Weights of a small transformer language model: width 320, tied embeddings.
Each number is 500 + 25 x the weight over its row's rms, rounded and kept within 0 to 999. Layers, rows and columns count from 0. Numbers have three digits each. The size before them is the row's rms in percent of the matrix's.

# layer 7 MLP down (transposed), 640x320, rms 0.0954, rows 36-93, columns 0-79
104:560517497523535507513493481485483477461462454546498475475525505470502486518506482528483465492535480504505468447483498479499478542441470530524514495504494504493448480470556464497521478508501507490502480521503497500494547440444503521500489533
104:501508485523502467515502482494539493465489464488498474482534497505512483502465507464516520468517479463506541476493506515531528496517499520498553511494543524494525505487538537479504457464526472430490478526461500517504529477510495460519468514
100:514493438553509498503509490545487503494499507502554502493509487489494498501527504484540496480503491485523477500489508462513479514523534475538523500461482493534530487507494543476468550480454486519503524547539485474546521496511442484479535535
097:470543483522535546496537487502507499537475520424517536544481552503468478490536520460485464515501487493504497463486499485475507514488532541540528498521508543498518485448470429501490573493496494460514532478492499510506485488548463524495492492
103:519487501516526486525500509502557527571499500456496534548507495533519479537481503490508503518536489512557569511508450477474510506495472506480483546497566499544493507507467561519551499519490529530494496511511481514548531502510445505547491471
090:507503523488500514463502521502489513500481480460487474488519466496491531447518525481468470502507457519479473532504516501479487488481517491452539494530498517456503458523464566497488569535455501484504468502518500503530464523475487488503477493
106:425485505509512435503492542507532520467486522521487473555453493490500467540490513496494465470507517453453518482489503524533495507525523523516505507478472523499446499492485513516515462451495496519556502492449488501504504532529527545446488514
107:486474503497487465528504501496512496501533512516486511506465519505480472493514534487521501486526511498518511514489489443504518499473502505478475512500484541463501444478547523444563481563452486486460470496485523482455504505468464532505504518
094:488500476525513531515459537480499471494460512517529528502501486510478498507514470514501508464492545507460511486502484497482480526530489501446495469507476504477479504523497526514490593483511547505520502433514512528488459521467481502473492504
089:478484527458505509489536473480514516509503515542508481498484572497511512548516514513472511494498519493517503492505486525497465503517500500516477521487512514502529540486529556553442627528492488521509528525489508504470478511530492525524496486
091:510503480506499493506501536508509531526470502533460482493510498472535499534509511521525520530503518539512529454531503507455493530499522491490522499539516471510491495501507442516506382520513513534473525485477538481515470520485494498452515503
103:472509479502472526480459483518485538502507505483481501504494508498524523509499483525488526521507513504532512500503472490512525522460473521460494517476524543491491507528510440499505542553501443551474475495470466481491529436533495515519544554
091:511501533491515539517496490485488493521526514490504494488560548508520498499500538488499537518468503497466525489501519501457506496485491536493488509477459519517477495498494572500482539527430501493494508487476486475489494465465463510514516517
106:491518536452490517515527499536467540503524495538454484489451502484451505520532487495490534535525516484481506478477495491424523497506524511548518465488532545500517529494526492478489520532497483489521485490505463509511528502508512519514509497
094:512505466500484505462512481511459490450478475462534507520501504514501487462492520554504507473511543481500517543525453475569506475494461477501544524500456521513520498478498411480505479480525503524489536473483508487494560495531499487525497544
095:489471504483497535457490521511518464493493491472524508486542535484512525435488525518508482492528519565496499521493446496510468510502467527515463513520483501500521492533477556441521422513552477500519488504481459516499518513476488511475471496
096:533531469540495543503492518507495511475516512458538550532489510488495521479499522501512460485491501510492502506504461462507538466459520492505514468467524458520466492472519471494511375498512542504451538480495458508502487487513465508473494512
098:489515504505550462497486522488520505538532530510507515494511517475477483527483503524498510523522460523451482509452502534501496531558469494496543500513505511484547498483493584527484519503503529475521553523560495511476480506490534505469486512
115:538489529470509484494493496487475497480547510502513513494474542449509550591514473524507514477495502464512518493497498505519473496454538482533525502517471494463491476493502457481468446470555524513507484478497511434512500507503475527506493487
097:512485512488470529491492499515525530459481518513476518555471479510538527568493505472565503476496498491513487512477482493522486510451536504521488510502510560485511502482513483499444411515478517490492506493466488457502502473499445537514506452
103:477560495501488487519507509514502480497500503542481493520495524486515509500505485520543502500557492530541498463505510486545509465500540495469528544473481473479491510507514538496499537488506437510468528483526462500520501506515496467533511484
106:506487495473521527514541532486501484511514500481520525481500471519477460536466523490425500503524508510450511509514550508484473490467499468513535494540489494514460511513512454516536516510545506577514512509495498505522512494491524518489531521
097:508484519538507510495514491474504524528512497474512498498474495482545467509502514480540521520491485452478503476473484484509505489479547450562494530481508489462525522524487481493516460462503454486508489512512475528486477503499488448534479456
103:503491500543494543500493498509540519483439505502458467488474525487514499510493525535470557506498530545474536457522508496489497521480497488462498480533469486501525488472532450543452443521557479451528523474503516452504481516518493473505532505
101:498524539495505540499471480498485529525495494529476489529568513505511479495527522467468508497511506543477507490504511536467488486497519503525532501516528531483507536488509538503507414456496499487486459510484529483449457494495506457518476503
107:478516483498492509479523469480528565506468493551501488511503482485476518513477484530509518485461522486490476495495523521523485501520491475511470523516490496452512509490503470545504506510510465517514517480527506483508506520472471537435493524
101:517501502506498541505503464470498481495513505518456516492498500502502489481458508460504549523476535483504489484473510487513501505521538506521518500509490503496543521503520498527509431486452461453469540583476530505495489493484503462488511533
099:507485501539503493478506478487521543526496502500495511532502506500492462491527503476521521494590514485531445498511503515513498501503459476522517453486502452470554480502534460473515452496540490480544510526538502521495534520473532461502470513
097:497555512465522522499525494511503490532476508506508534485506527477516506460478499501463469562506484483482486487498517526503524460484473525485515498538514477499483492513503482504537432541518509486486506516504511509525519426491515496530454495
107:511507494498556534490492489504520502537474517486479549485524480489519487467460500531484516513533470498499547452501474467465481476505492492509484498475509466513523521517497574474524511504497509485516507485473489519511484457485493526493497489
097:500522498446502492495477527463513504508509511484508546493467518516500527480489517475474492497491511451521475495484524455516516505467532494524525497520484483489504490551521576499453433447530499512519507494484482510513501507530494505513535518
104:499546477496494490494513513489514520492482499486506511503518503480483473489533536496541512477450482532508518540478492513508511523446484486548507492505465501486487500513493588486513453509516511483534490499555512521493482516481511508541495514
107:532486514511487516502480510473505549575512501513504478546503498475521511547522466523473466493569500483510534476478552498553479453507487546514524527476510514468489486540522535515484461497507494532518483473458514470521524506540504502482488505
096:501531541476536486509506501485464504487471472470464494505464497485478463500517463431524497536507495498489544505517512463443511531511528533563491460534536470458477501465512520510498515529485517542475481561526479519502510517498497488556562481
098:445477483483523511506491520502522511511499538505494482450510503488536465505494495494540473523477492460551485527514522526540499470471464496516498526499501482484483477486502467509559466478497492504484527481509508496466539461489494488464527492
105:533475506543538499550468480513464455458521511526521514482498465514456500503486524481497475488543445559511491461507512489488530500481491474527518516510470460488518529500491584496505527491513479536498489524533499512500479505508506484509512479
102:476499511534543507473465482498459543475470502514498435498489521476557476467516521500510479498473538514515490571514502440520532480486464484514490522477492509460510509544475477493464461518525512462536493483493507534481520518495506539496505498
094:520440506479461486486471475540489496500510463488473499506530482460485523451532501526512493529474464490472451497514473543533524496507546492489494485471499495529494479548493451492528501480501525478483464528522510501464535524507491463488482501
105:485516508502548531507509491508489455504487490502463512505494487505508518565490460476507515493531474458490486528518515495468519496560466507468474504502503470488486512513528447513473490508438505513494524546518452467509495481511495527488510518
095:496489486503543503480526501499516478514516495523511508480507518491461490523474495518524465486509473467545453525542517496527516491491493525470481515498518469511512500496487469502532464487490529526463519470539493517536520516507478477502524482
100:483490502461473494473502494464532548516507483517511488491488472501495504526525494503474512517520468522481466533514507440486524523481502530473527436501510510460493520495507528462505509482485533470504496497490454476506479560480536492502489533
107:505516498520423492520459509546576484472495500493483505549510525468491491485541532532539490514497486471532527477523474521448483482472533515500486516508549484516507487530517563454516524526453501480457499494505471450491471464480514489499500482
097:465487466507524499502499457521512505511521484490472505471485487484492482489453508503513541544509488476487514499539510531490501542536562523461505499488502499479492514475494509520489511516499457506480501508522465516496498491483498492498511480
105:526495480496520562486506469486487468515477515474518481506469478484518488494485505483526461484478552481524502487466468489503505532501530507486458534454524482513497493507498516530460504436476476566520494536441479477496530455529464489506508515
101:485476500517520499488506533518522526538518453509499508501527538493471481514469491501472510533493535506549493506523493491457465478444511475541529518538475520515478524525497530515512459476527518476512495510538466498513511503500493484499531454
096:527487500518491504518507535483507492478481461496522500474512494526472520516490504477481454505506514499499516514494470528486503507515519473457514516468512493504479516507487581519519408480505491489478509507504468532539489459500515493524493486
100:488494540460520525471439467515504481524510512516540509499455487495529481494488501546470493492479493513524497512482446466473525530486495490499550503489503534540554484533489518487493434507478460535487492471528504500507512510486471524485523550
098:506483470488492470467503496480507493503555481492505484484554468484523499513476527478509514487504509512506518499483445495492540495532480527520496530463521566508529488483462537504484402539523529485490481479463483525474510489475488531539472535
103:488524507537504471470489506500468511453460509511521506530521514522434493433481471507514462523509480510521523505513512542485507512474474547515524482552504490478513484472465519495499555498551488486498530523485499463466509496499490529525517483
092:480444530494511491529536483498499524476482478458513495493490487519499464507452492550526544546542473537460522494481492534517505508520489497515541473495481473447525544489512530525486519525496500464517493515532499485528515493477535482477475464
101:509459530470520504524501494451548461486502491493470558486517499537510526473498455529519478505491468482515489526480470489488493539520510537524458479505513522485505503495477506530498447481537517494478486476520442497455468571488474521512485453
103:474492507524515460486534531538466473505495535545484516480490482482471529512503506495479520468527519494501487486505499489612485503535524507464462461508485494477525500485496489524567577460498463462508508514490471473523555516510516517515466509
095:523528481506475579597510489508506481517540477511502498498498524514546528479468476495479456476494488505459500499513497479486433495516506436468459498473480494498455488504499460528551508480489501515493543475491530539532481455547444475493517495
096:547482441477544516517509539468507483506485528509500476514454517481486475463479495488497454462493529506492544506514501488513498523474514535461524502472516483495516489492522544535512496499504522506456524513470514474485498499515534507530541473
092:499486489512507505499511513492530503467503515475474536489508493482497501488512492516499490488530521510511510490494522498513504466462512509483503489521522492594473500473505521524477439479485479527490500547471465526479497528510453516521471488
094:484519492506483496531455453516451516513505485455506518504493512526529514528520514529502513455508501525480488481484459499470514501494479477500516550499461520475492476493507582505473523528475488562508502536483502488468502505455504475524507502
095:481529497490510503534481553485487476486512508465518508500475514510482478503473492468522493521520476524494552468492485531505496501477508563515504454510541539556477512483490432479495531489508475500488537522486504538492467542492458489554493555
098:460466513487527514503436522551535518525421540513502484521485496514469477459523509533474489539495536506478471456498498480467484492490549485471542503441476530491484509539484508504513535505514478501506506507495508483535493488479514514473446456
# layer 7 MLP gate, 640x320, rms 0.193, rows 37-94, columns 0-79
106:501509469527459494495515459489504515515482465484513496512518495518485468523533474546487531473495505458472456509463502491512479491509491501511488472468522511536527482511485560503515509503481525487493499487497513506498519489490537491491472510
103:475515488510503502478476499533512502477544447545504508514435474495477537545480507518488500499510537495472479543524510490517496448462541502536499511468484482531478509502501481504545528451485497481526475499446540489478536482533542510533498470
095:511490506481500502504496458493456541525504509489500518493497531499479452452508505508478476443505490476490501543520501508503477460477508539530500473468524500497468483541547569482475458485512492499482495489514501528520497517531484499558484499
102:523472472488507500469534475466517436518526504517505494482524529476499485473477520547469520469558498485520559513536503512462521448461511487511481481504488510514474506490497502502564481490501496528494512490466521464481483500473503459452514457
092:502517466485523487482522508500457485581517503466488481519517467470513524521553530496494453472470485482492509517471499507473467471488528519464505503552498487481497539539490475518491487479468497493475510476525491486469543481476474524508520491
112:466531460486501462553464513475565493501520469488532544504495467517532508524511478549470498496531505455501533531493504469473484544565478457521447495493494501501508517497545507466470507529484476541468513466492488450550509474506485504587537524
109:458500520545466498469524477524531498496484513495504531493499503521482502513548500481479531490532553504494524521525475466480502466517574480515484480540514528473470520548447491474440485493550504470515500491543583507507480492542487477530492519
098:493478483511514507495527535471496486499518522484512488537506487482507490481475485496517516496504471480470508495491513499454528499464518535499511500492506525492508492488471459490515503463533539513538511470536536517466523477489501485509526499
092:470459524514498462494504489492481474548532497480488457511504519466476512538498534498496484470497478511526522479531493539546490510495488455481486527535493495513466448549458427511471497500515459493502536521495500531526481489473481499511526502
087:476491461484505513482509498498533495502445471500468531552521495503508494524527483531494540529469485498535493508530539524500489497509484484533497539506524473499506462499518515476451435455515500504473502500485481474502510529497494469505474517
103:499497475492508525474474501467481475488495478476503507488542488488464486496477443483502484536503496525437529480423455518505501490505470499506480488478501510481520461526463499478515461512502518499554521487510476522455506497484516508481500505
099:455462483507479504500517474478460501491478496469439495483468475498500508469470515485484546460538486493498523498529499547533511529533510505464473531488508500528457466532505503502533484493539529559492470492457500487480509520492483482467530496
104:481492534482476480512538533491453492492502481506532481476515508482491528532464493505463535444506506515497513542513453477469516489465516526544493466540459493512504499499510486492463476467529511515484510537497478537489503448487517503522504507
097:533509466506541467504505461503460478552516522517513507527495533525461462566505508546476503494487517508486500477507525517472451483488509502516511518494478522494442460550440481517464494485486510507473513482459515466509525492498532549498498497
088:521523491514511492504536513465467522506483531524506535456464504453516460518511509493485469498498486486500467451476493507540478487486523504480499513529492503458511501472505503555507456509519476550509520479513476490500503504538460495479487498
095:457502478496459488503485510462485477487484475495511492513496472489497519511497503499473473470489507507465485525480523490502501449482507477497494505514547485504534465484518497464497470503505521463475505513470509495511492523498513539505499534
102:544465564526539474521520530521511479476507539480544522485479485467513503490485536524500508473504513503515483481504503501473501503483521453516525485491481539463494517505525501500460477514482507507516525476472488465557525511477523512516522502
120:505487471499466485461471490512517519444501531489530493501496513495503511503510514478506540476517515490508487511483478481500474512455538448516502518494512479491507504505499480550438565494498525481475513538549466451494481504433538466508477495
097:487513521517452515486472481515510474492532494517438514524482512491497460508528469493509526498499445524491492507525501489529482506451513547491552532506511479496467537484523472521470418515484495527508437450528489472530503492510496503504531458
100:520530477464469499550473474529462475482446486526512514492500523486521528491464518545488477471484472472520458451447469504480530555552536512482500505471489450550500500505521504521527506490496475483449486536495486498521457506518526514488534469
103:504513489509497486504509453454520473554520453490504549440497502527516533522520535478528467492494543549500537514502476486507504482507543526466461465499499498503494534490490500467449493513456532460504504489464500493489539526493510431547537513
093:544455503504464562465501466516517507518522494480489542465517462542532515523494462506470458485508486538484520499516542491509463479517515492489477463477486469484506461513502531533484510501493518469472507479503458507476523521533509483488465495
102:496479474509509565540488474529469476510489485445509469471531499499527502526436504450535469548538496534540497495454500489493538497458544493474552509521524521474517540510496465475494522517502515500507587499471481465486487501472506491479497553
089:485481465531509525559506452501508486497505480486508533506484452569493475471515541491491470505515525439477472495492473529497463502445489458475547517484487509507498515475469534499488482513489535483474473521508512537457510502463474486505473536
109:526533506481490489533518482508493504521471524483518505500489503466516534509533482478503496495514505455504496488504478484509482519589519474529481477478472476500476476502506541477517552506516507490516479481492486492488503458499500489514516500
101:502519467489479508480494538465534469484509487523500500490481486497503540526493549447490482548490495505497492454515496518562501479491470475502493496494526430535524495484513484511481521505498502510457547505510531505537506513470477464487486504
103:514523478524516490526490501484504532499487518460503517541549464482496501506498525490483473509463445510495484537515455494536508532498515563507506509503518507497517481525524440485517542469514471488482514552490526492546525495501507478496476534
098:545480522478499486491515504530484467491523494511506533537467503534474471517486485465464503511493501491527454467514495468482486520524509447547499492504479527465498519500511480468474500499489495497525517512492447508508520486507517466513524516
106:492533481522551527496501457522455484507473486515474527497549501490521535479511491507494532520484550518471507528542479455478473538485503511452501461490537490532440493515519490487522519532493531506516525513479487510501483487506514557497493512
097:509567480492526479526500518494553521533504499498464502444491471535484503495468531507485496517539510505459493549502552450501486484503501518476507516508511513479477568505514502476489516483447550516511492492494518494497522513523500476517508502
103:481497498475493475510505485506475468500513476491508502497471534502549489517475482523473503473520508490517510491501526465465454461540517504523517492480515495490504523513506485484481523447509503573486505514465490524476499476518452468500532478
106:506497492520507509515514507509473520495480469479498474535520527481492485499479552508456549474512467503508463506499488484520492465524491456529524522451483489568413541512492527484500530514546532523506483498511496443498498533532504496505478509
099:505500491496511495504456470490505494543463501508491486531518464516480491522500515504533510493537486552487502507517467536482534464505482556501518478545479506499485504515534501491525442532505473536509500492561486477500525461472513490486480555
085:480518477519512521491536459514517519505480452481513452442542495481508511492525477476466468508552510521498451475535494446535467470542471535476522533483528491508484508477497465482486473495518525458509466491506487552473494465499491479545493513
101:485481484557468479542506463554462473490530501508484518491508496504482506516503544466528536542482497467508486492479470491470476509524526512500467470515462505530527475473493478499543480522505522544487511475494486479522499485484467487503509550
099:527481477489503479478522500495505515505515477468491535517474470511564483494481516527485489455453536520520545506494518508516498463473512486513536529481526515529467515508504480480472541532478476502515499494547481492522538491509500531512489477
104:537508493480467494500521504562528534537451494508516454536508487468520509472511542480504493497506530458528494478523474502447487478497541498492507483471471507489499460471492476498492495521560465547492544480504533512542497480539478462519490504
097:455498470500493548583511493493516469494504463535506520524504522531482492526495480464498516505479496461515509523559463525510467467505495530497503493507494472556482500505530520501475487538479492485480504446475531481449549488468508494534524552
096:516497488516481480492490444479494521497480498521492521499497456481521498525513536502507546512489471532538517477483509499488487497497487460477507532516461536532522480457469502475464498498454514507531519528551489488476490534508460532531478436
103:493501527490496513531517486469532502496550549525470483490463504461493515532509469485474491473524542481510473489446523519452538543612500494493558521442519487561496491497464513486495517554479483491458506495509507503488470540504448471516498505
100:483508467501497494471495496534478501489478487484486516548508499522494551551471491520509507479477529500479530522515564552473524479476484528479488498500523523498501530480515469548490492509500484520501499503482477511464549474504534503520537494
089:483469468500504469512523437463483486544507498547497499532483465515492507516525506512488489507502456520534511492467501495494472472537512486488508534500468504489488508475506501531491493543514460497490519499500514534469497497517517520507487493
104:505572551502490499475470502512505538477477484503515460478511486477474497514529493508497521493456513507482482439496496498484444454513535518477518516480475508501521490516496475516502500508517481475488474532502500422460499498503503476473509512
101:478449502505488489457495534476478498528521517522475480521508514490499512500461500556457488522514513477544546517506509497445513505509514502463496479419520528535519494496469484505508494486516507472497522473519497505503474509526457512485504460
102:529488455491495467489432497475471472514543490528491530475497537476481496514517514464443565515550491519483483511467513538418507493502467504512533532459510478526508546460479485486484502518495535519507484490490508469502522493518501474478470487
087:473515481508503509499488481553496505470464506537545497495515522475497505489496506503500476528477491501523513493463416465537549493530459518517510487463535548476498485491485430521496486458496491516527493476513500481511496520471501544472495489
093:508522458465536486458495481506513484525507501503522526497520488515529503550460527505501505471517509499509519459512512479470494471528505553519532495498513536506505508542460466567488468466481490471497482490476506484455495510458474520492454487
102:555482520506545479491534543476468486514505464515506518492508490500504524457465489489531503484472540517537501500512541504466499514496518499481502512498510476449449481538490466505481533505471527476461484531541488510516467505463472514480530520
086:501500498538537450504520503485481504487467491496469482494511503484486483468514501538490505530513515526462462466460499517450523483486483488516470551466491510455495534469479476490481505487516509512564490526512477498500478506548489541436496485
101:509495471465515515545511504539495483532457469498488481502491529524514509528475504513454488499529514509532471506541511549508499523507520530487473488538500504483485532514504488509494536522512526508482510502479498489517444506527482469496521500
103:500496468506480493499469483493462449472466486497493455535499451481537492485485542522582531538521470531511513458473479505443515467526522526500552531511493477465489507476542501464483491488501481501510463480494456492495513489514476490516518481
092:513490522501506537522517520492489447531502513500488451514495463504515549492506486524531506526519467494467507468498471521516505508528479483525482499459473506521468522520466532476465499517540480473461525463511526491492479485483471511520513519
100:494510518472492482515501548481509557456475536505476518510468492479487500499491496507496522486531492492492476516484497493481520521486529504500496464476509497498527462533465473500461475508478518495514482527478485535536506487528515453486486514
091:479500495511549501480507507518508499496510532490478532534489447452457522513487514498524479505473511527506488493514518516477517512478478517502478498519447516477486520496525482488455485500525480508530475533531510501506512525523529529516496555
091:524508492519495510539514489476534514519506503505511498476464512524488512489492527514497541516511554501502521507481541488472538534501487475515487537468518458465514488509501507480480490487504464475463505520513511488534473462542481515496545496
096:505512504469474447508509522538487525489479517543527485484493523483492539516509541488528503544484491514498526493501470478514503542523495495500543519536499568498494531491491510560527501484480509492516481496535495540470499482493479535492503495
098:492524497472510530473498490467499544504480492476498462493492484512530523482544489497487492426513496505505480517541540512471494506499501552469535506498501517515470480508466518525498457504524469511499496506520481518514496526506489486512477489
098:491496486497502492498476496494450477480508481508551523466537475487519577491529491464509484470511482517440520521512480511461464464493472477480522543511479485512533531483496480532504518469502516502503551474498528503510489496483472468559522476
# layer 7 MLP up, 640x320, rms 0.207, rows 37-93, columns 0-79
104:508514456488466531491530550499552492504548474462508485515468502472521487514467469497486468495493531472475455498473470510546488545550507505481505531491528523474491466537491516492520494531498495514512506510474505459549480475476524497467504491
099:509511518498504529509526500516501481469507488483483491520492554482527510528541529513499492519510519487537482503497483495499457491459461517478505488514520527513501521484489492510529512528493512501532476526483507502519494490489470469491509482
097:501483519457522496484471538538514512536485496546478478486465513490502499524530496500538530456508517499481520545503528516533518514492489488470461503464485518498467490475484538531510525524538491499537503501525502529529456556484505491490530486
104:528467520543489507516515512471479488535522523505524512520456560515454534545484525532527533535523504503478458534463499508478496542526468494508533477462479506513497458498528505481546480481512526522475502508526489519513509476544504493507503499
090:530506468506524408495465534472495530448464521473508511488465502506505534500503466501529481522492505485492502439500579539475462504527502487518494479493495518477493481503482492528509531514490482527500501496466533497475499498521488514490490519
109:473528464485429533521454528460516462484538452475481509506522474528482500518565540516509512484505527522477493548467497515482475496470479471491488452470519532484491490535502534498469463481486508489495508490504538535468540467464553517495496584
110:526474505562488534487502489487532486473545536523533512481519489538531512507525504514465478500550490497480501511525466490536545550494475492514454469521487491486545489467519498472515508518530479520499546474473524494511469473473528533540526523
093:478531544522493499528467491501505533468494486510476476484551505514495465512507519498490463517504488549517501504463560509550492515539517482484485529516484507500518503453514499483491509525452495521462493507478542525519500481451459526501491484
084:482457516472491477530461467510506517466514474449452466512501483512497532510490532482527512492525492496474507504515550496543516508458528511506476475490498559506501488511545499492485511472512545477502530532497483482511510499438496507500511481
088:520453469495509495504510464535463527533497468504497503509489513500495485529511514528529519530524479520517540499532515507498507540507513512517498536484530497518544491532499493522467460483484506508452511528470502493511468480494523488522523466
104:488503502489520507486511545498513499518502471549471453557479496508524506533521504546488470557490546494519497481497518537523523517499485524523481522518476474452519527479449489467482565489502468514524531472472483506531489520475499526526514535
094:502515530495505476491473495447478475510517499529533485552512525533512525514521487533492538524524537489514516535515507484505508452489493526475432522515475512461505486493518506488518472444482490487433467525506533481536534506513508520497518547
102:535542498528471511472496473522456525521532490489488485474481542468464491483493523497490491512517460503539485519517480502471462513492513515522463482511500523547480549449479507508486534495520489459489497546514474442475503496503474480506513482
090:486517524485472529489459515466505540510525486506479411484467504491485513479511494486461566535514545479472480509436546472496518478554511498503474461528506468475499492537493491517502507496484495487474502505494471464556518518534498513529494513
087:551506462496468508537527511470472458500443518478485514472528522488490480572515502515538483500469503512554501490502458514480560490541492532494492521433503478476467530503520496477512472461513490514523468527530510445484510493544519497504454501
089:488548450497483490456483496503508489493515489490491501522516509522487507490504523488467491532516511512478472533486505500474495474485503478517507533493534532508475525490493474483452537473500499482491509486472478474474487514474522524518436495
108:524455508491549515454512445493501475485509523526503426522495447516503480503465505518520504464503508497462515467530516506460491517462489491475526474553457492458503523538518471517512508511474495543524518456463490473472448529489501512504453491
118:525493475521545516434444470514473524549529522509462502507516532519507503490508504513515493453500492473530513488511485503489479509469542512509499445518522503524482501504540497505455519499495489516478502503538510500492507472475540526486464508
100:528505532531538496483507482485497486491523522485470517499544535509445489504530492513487503468509481495463433484512560497487556534491525503513511464501519541484438475515506483503503513493516490507495479469480498511468499509542490454487482517
106:579477499496471490532475486523455507462484517533477493530530502524501508510559525494513501502536491523555497477521507493526475521481483465514520496460495443500505478500522547529477538444573482558437501479457493515499496465447523461468511522
105:499527501488481516539480481511513475470492500476505470520525484520477487532446499466541504541523479482480477526512484471535550509497513526504493547506511493525466474480514466472513499484506526517503547528461472489506508496527472471489515496
096:553466527487527509511465482482491471461492515524524549459495464501457524492493500494536520549539494493554497494500517510524497519471503482530502531516514495563514516537489461524436503485528509487452512538466472520462481458507499496483516446
106:485477473517499529547451546510524481535525488491516478455492533505463492521511517511497469505503502498536537511497499532495463515514501495525479474534513525547473536519500464545509522553498487478511505516530530509509483503535483531487537522
088:548474504485494458492501511535497492485521517509521503560517465514480509507466477504475516522538536511488501506480501486564522531517505501469484512531463464580471504490494482537498531494514564499498507477509467513530509453472526518497518528
112:507496471492495485490534446577487525531515500473499517485528513490526525494468505495492487491466485511481465476513473470526535501480563507510482520487490503520520526483480547478473489538511436504497504448491496449515526493500504504504480502
099:501524461558486524489531458502529517504444553505489541463514489488503494492496469516500492503468462517536502495501520476505521531498500446486510517520487513473488476531444526471527504543479491506502478528503536500541481507506488540546531510
108:463513467493510491515483499518507537521514494495486485514512502493492524501519495488527506477489505490494496483523478509493492494526522510494534510513486466480449496520530511509428489511504502508511489468539521502497545506474515459516475535
099:515515435478495513513485455495492508495528548515461533514506478505536504495481491489491504493470462484511505531510498458484491491462518488509493494503516490498478496482504531534503471497434506484543513503516495478537489497510532495557490490
105:525472526488479481456484473525490518478478480520528558468497491488491534491552498508523502526468536518458510522495485486458484503484532521502480510484522497488524521474534468458500527481436478511508445496537488453496530457466464537465510476
096:515481455505556461514490544494576505488512554496483499472503481474495521527514466528483477534538521537481532488487511509530494485499459487485482486536496482514490451486532496491490525494464533513533507534496477535531540498491488488500512477
102:559524475503480510518493470477478530528505490489507499466490532524511502512554508452502513529544511487525483506567511507494469531471537510472506481524530563528494521469505528533513469500494523503512473470476490504480464487504519513514510518
104:492518476492489463478517506523524550510480485540487544515527417498506505469526517501514477494534473456460538482503508516521542484508489478498560476501501523485460498514546513457516494476514497489513557468499491505489535521484469500483477508
093:483529518439482469486493489512497489500518470499502451517528522484494514533479501510513483465485483536526465496519493497481538520437520513497506487491505515542460494475512544512502495491518488531480470517498503492517530483547516454506537513
082:494510494508519481435535511518511487430523473446474517532553540513496534474520565485536500507514488507478511505482482474513544524495509526503514517478456520506533537479498501501452472507468517493493518510465509557504468496502518495510504522
103:468479514475516510528506504501515471528519521481479459488493523464512461490522472526505537512481498483492489539509535498515497464506507494481472489482482474490493503472487504506518506487499501526458449487499499479487535500531528458506528493
103:507476505479505503523478493492488509488476521565519479459473535443470455449487498464474512555531512496527522496497461492485535455512505487510521502523514498533552552512443476478470504523459500512520488506524492506508487480507505502478466485
103:536469487500492563456472493484490544493539499519469520487482486459483487475508549532518522483467493462492545540507540481520486515486494503439494504546536490484521468505497490497504550521499498523451486490518487494522575502497487479516532506
106:465466477494500494493541520516536471514534537536459497556495506513458562529475502512504474542502473473526468519521476469508502540528486511553458488510518506524478507470464502507504483493488539513485479514512507540567492507492464517534515467
086:467500540471478502479481508489508518542508522488544482502530476506457506504486511464509535502529441506488512508508511499502464494506523487503475501491486446494503461479501538547480522489545514453541513521505500526505470537497534435546471470
102:504486524486477468554495512478543527509523496484501514473470492486485510512478485487542501551519486518497446568485531515518475472447511515489480484507576505495533482475527494493491486538477479554514427489520421507478490515473507493518535502
100:530449462469484513496477506499508514496476507497485469549484497458522494560501486479488502515529493502457501499523489533506491440507476530441486510487542508493479518506494461486445513535455478484478450511446498521500509498508453534495529499
088:505499500507537510510494481473545521533496454470510499548545517502477499480455467484521510489484538489526468542501492489502469502496494529504483475495478508508513495473449515450480512502531524494494478490525481491483454526539497459507503478
107:516532517532507514519538531515490484439510528487510520530476493504492496524482475482504476486531528509475515491534470518478475489484510484481507507486482511484470482502473479464490484486550451508531485519452518459471570537485507489491504483
096:509503484517482507484456484491487497491537475499468526513520513481452525509486566503453467494518501499513546443512513484493491493466470493467492503497488498528482511482567477500472484466527469485503540490514505513529504448520478520460489504
107:506479476479486469500486568473508469486518482505471539516484536454479521496514511505505521512512499481464464505505541563484527478500510481503519498459512495522507519501499482445504503500495458464512481473459495493502558497541528480506494538
082:533516484542479497497563498513521509499523482479468509515515504481504519492491496506552510518503538507497486492539526545550451516523501533536487535525521510455481535486469485497456514526472578457532514518525512516527509475512523521527503493
099:448503521471538493555513480471523489493521486484476499500518500520518468477424453542456486533471491461459494486509505485476468499521518506509507410459510501488521497507518515503526467553546502508508473496489523466480517501532475517497523518
101:519487496498517499517505434522501501509476452513521489522483532446466512506509499512507467554516496481530503494479440518545516513529491497488486476508520436496516515502489471478517486512453498476504480510523467515504470491480552518497532495
086:510529469543403486439422483503489486516510510512499524453473509470526505480510485470495488510450522448523447524537501495505505508483486494486464518525531468581508489497511505467487530514479464528485509516474473505508497501512489523491497541
101:492524505463489456490538502480526523506480463504479501496526488518531509491465517551522488508549502460520485494504493558488521481529446488503460527507475537462489511495493480553488484504485536462482503502481489493529486531542479519517509534
101:476493486502454520500498515524533492509523544485460545550533513517479506480511500442479476486461551554492505526482488556497480527517529534453502531502513539515516507513491480485509477508530456479545502511474498577527478509507495547536481496
094:534447455533480469512476501522477514542466491505508515532501501528544504542453502504501497496489496472547484508522468462474484481524486467492535509500494512556501467511506512484523489557488507521502494516494538479484530522507452512488536502
098:494513477507437510492518523519452484505497489517498493462490505495498498482491461463485515484527518539495508519487540420497499512490477485537482501503562454494505487484517487499473484489465554534512535517465474493483496511500512526518499535
087:495505466496490509505491498506447525499498456468469521517482458511533481474468500490522482522509513489499539512517481493524493511463497519471556530487549481492506482505514493558522469522499559500503515493530521495473497532511476517445499524
088:518526546478458481497531493508520497503460509485499496483482491472483488449526518493492467473496485489511440479511458468571512521489486524513482450502498501527526521489484447495504541482519518515467478500481547462469492470484463479502476476
094:509478506500506506515513550510488507489499490493461522475516581491476479502475578517521478521507522559499475483481481447540505496502515511506501519506468496508523474509466497524505485511498532480539542446493494467539509495486501509515498484
095:515493482501506463497481469543510514488490488511512519484472495504541501508526505544554515503484511518485546497541534551483482513523492542522487464521516498514486482486535544510548489489520479551500517522515477503497533462498482476524462492